Each number is 50 + 15 x the weight over its row's rms, rounded and kept within 0 to 99. Layers, rows and columns count from 0. The size before them is the row's rms in percent of the matrix's.

# up: layer 6 MLP up, 192x64, rms 0.107, rows 73-79, columns 0-63
# down: layer 6 MLP down (transposed), 192x64, rms 0.106, rows 73-79, columns 0-63
# gate: layer 6 MLP gate, 192x64, rms 0.105, rows 74-80, columns 0-63
up73 082:23 34 54 61 41 68 41 52 61 24 56 23 36 60 54 61 35 38 44 33 61 64 46 50 66 57 55 42 61 40 25 31 33 53 13 63 57 67 34 50 54 58 52 44 71 55 44 86 39 56 64 69 60 54 76 39 37 51 73 37 47 26 39 28
down73 086:23 38 68 35 55 77 44 34 60 28 69 47 53 46 41 44 40 44 47 37 78 51 46 39 63 32 55 53 63 54 30 08 16 30 67 56 61 78 47 38 36 59 49 39 57 51 52 76 47 29 56 44 26 70 51 43 41 74 62 61 46 40 52 37
gate74 073:42 65 36 41 41 50 51 56 75 77 75 33 65 84 38 57 23 48 52 62 45 55 52 58 53 43 43 56 54 46 60 50 42 77 56 32 60 75 65 42 61 56 76 63 36 32 32 70 49 63 47 61 63 46 40 59 10 62 52 55 49 79 36 76
up74 079:43 53 40 55 33 79 25 28 70 48 60 40 29 53 45 53 35 52 68 44 29 44 56 66 53 64 57 61 59 57 82 67 51 47 70 86 24 07 45 58 51 38 44 45 45 69 65 39 30 28 40 29 59 48 44 61 53 51 52 46 42 58 75 60
down74 075:33 59 46 47 42 75 53 57 61 45 64 25 16 67 45 58 55 51 44 88 38 35 43 66 34 60 51 37 52 26 66 20 52 52 42 90 26 33 60 37 63 41 54 49 61 74 34 37 41 56 36 43 38 59 39 54 30 26 51 53 59 33 50 57
gate75 086:32 52 19 57 54 86 48 49 37 52 50 61 48 25 51 35 31 44 53 63 53 27 71 59 45 18 47 57 59 37 62 27 49 67 70 47 51 72 43 62 41 58 53 40 06 83 41 55 38 63 56 28 45 48 46 41 48 49 59 63 51 48 70 73
up75 081:51 35 67 44 50 40 38 34 58 46 43 43 55 69 48 65 65 41 44 21 54 89 46 27 48 62 55 28 23 62 42 56 54 33 58 57 34 42 38 38 39 60 48 39 85 31 44 59 82 43 50 75 62 53 60 51 50 52 70 49 61 50 23 13
down75 087:31 21 46 10 50 50 32 36 63 48 54 38 52 56 59 54 72 31 70 33 46 84 61 35 51 71 56 47 38 58 50 53 76 60 40 54 46 36 61 35 21 71 45 57 67 54 47 47 63 39 44 66 31 63 52 43 72 73 81 41 64 45 35 55
gate76 092:57 46 23 51 54 70 61 42 53 32 54 42 25 26 61 55 62 33 49 31 69 78 57 50 48 49 19 34 67 44 45 74 70 53 76 54 69 56 59 28 40 79 47 46 43 48 50 66 60 61 47 37 45 36 49 79 37 72 47 79 59 34 54 70
up76 099:75 36 57 29 48 38 47 47 62 41 61 48 48 23 41 66 66 69 48 58 48 60 19 57 44 86 48 70 37 49 63 42 25 53 61 63 77 38 62 45 71 52 58 60 63 23 62 66 45 35 35 71 71 54 67 62 36 32 32 76 61 38 57 60
down76 099:78 34 65 51 72 38 56 56 40 51 50 30 56 24 43 43 71 62 60 64 37 54 25 67 45 57 63 55 11 53 38 19 49 36 62 66 51 31 62 53 47 42 44 69 53 23 66 42 59 44 61 53 80 48 76 52 67 38 63 80 45 37 60 57
gate77 094:72 14 68 60 61 55 41 73 55 64 55 41 40 59 45 54 55 38 74 64 42 58 76 58 88 47 50 62 50 55 60 49 50 51 79 61 43 35 54 36 36 32 33 53 60 16 49 40 34 52 44 51 33 65 54 28 66 20 70 55 70 59 55 69
up77 093:48 30 50 31 67 51 40 49 37 50 37 63 37 60 46 60 44 36 79 49 26 63 74 36 67 57 28 71 63 60 36 49 50 69 50 70 48 65 70 49 17 22 31 47 56 34 51 80 56 66 57 56 49 45 63 52 76 37 58 39 87 58 59 59
down77 091:69 31 37 55 62 58 58 62 46 73 79 31 33 57 60 28 51 52 49 45 72 54 37 57 70 34 26 74 39 60 34 62 34 55 55 83 20 29 65 40 39 68 54 44 43 30 53 34 41 57 50 47 34 51 14 27 53 33 50 60 50 64 53 62
gate78 098:52 24 51 35 58 43 54 23 70 65 54 62 62 63 54 68 33 42 82 71 60 43 78 68 56 37 47 51 72 32 68 48 72 35 63 78 55 26 55 72 38 54 67 35 49 58 56 43 38 36 51 62 73 58 57 31 36 58 47 45 67 35 60 23
up78 101:50 56 64 41 42 57 45 52 65 39 61 62 27 47 41 50 62 99 38 47 40 58 58 34 43 52 32 44 50 70 44 28 17 46 71 53 61 45 33 42 55 37 49 29 72 50 30 55 35 26 62 73 27 42 51 52 39 40 65 68 41 33 75 32
down78 098:59 70 57 27 52 59 63 51 83 53 59 36 56 75 39 54 38 55 65 63 31 35 36 32 43 48 34 52 53 48 52 61 32 40 27 60 31 57 43 54 71 57 76 09 72 43 19 60 58 36 43 83 51 32 45 51 47 56 57 58 51 49 74 28
gate79 095:44 61 49 42 40 26 61 52 50 47 30 17 73 74 57 47 57 19 34 56 88 47 48 39 45 45 33 46 47 68 72 53 58 60 41 43 71 42 35 28 42 52 36 33 37 47 53 57 43 53 39 68 83 50 36 26 66 31 47 51 79 35 35 60
up79 100:48 22 34 51 46 38 85 66 43 58 61 33 43 52 45 50 60 69 66 35 74 39 48 61 41 39 73 14 51 51 44 59 67 59 50 62 69 63 15 39 18 63 40 49 61 41 62 50 35 55 61 40 65 31 43 36 63 37 84 39 56 59 40 44
down79 098:77 29 56 35 31 62 38 51 59 47 29 52 73 30 40 71 23 55 60 49 68 53 29 41 55 58 41 43 62 41 15 47 53 58 52 47 34 82 69 44 55 57 47 30 48 48 54 37 41 62 94 66 54 68 37 67 46 50 54 53 59 36 26 32
gate80 098:89 34 64 38 39 61 44 67 51 49 59 45 47 51 60 45 56 39 58 61 26 27 65 76 62 32 65 46 63 55 56 42 26 73 41 39 46 60 76 51 19 52 62 55 46 38 39 62 72 29 70 61 49 51 62 51 41 29 34 56 64 08 51 46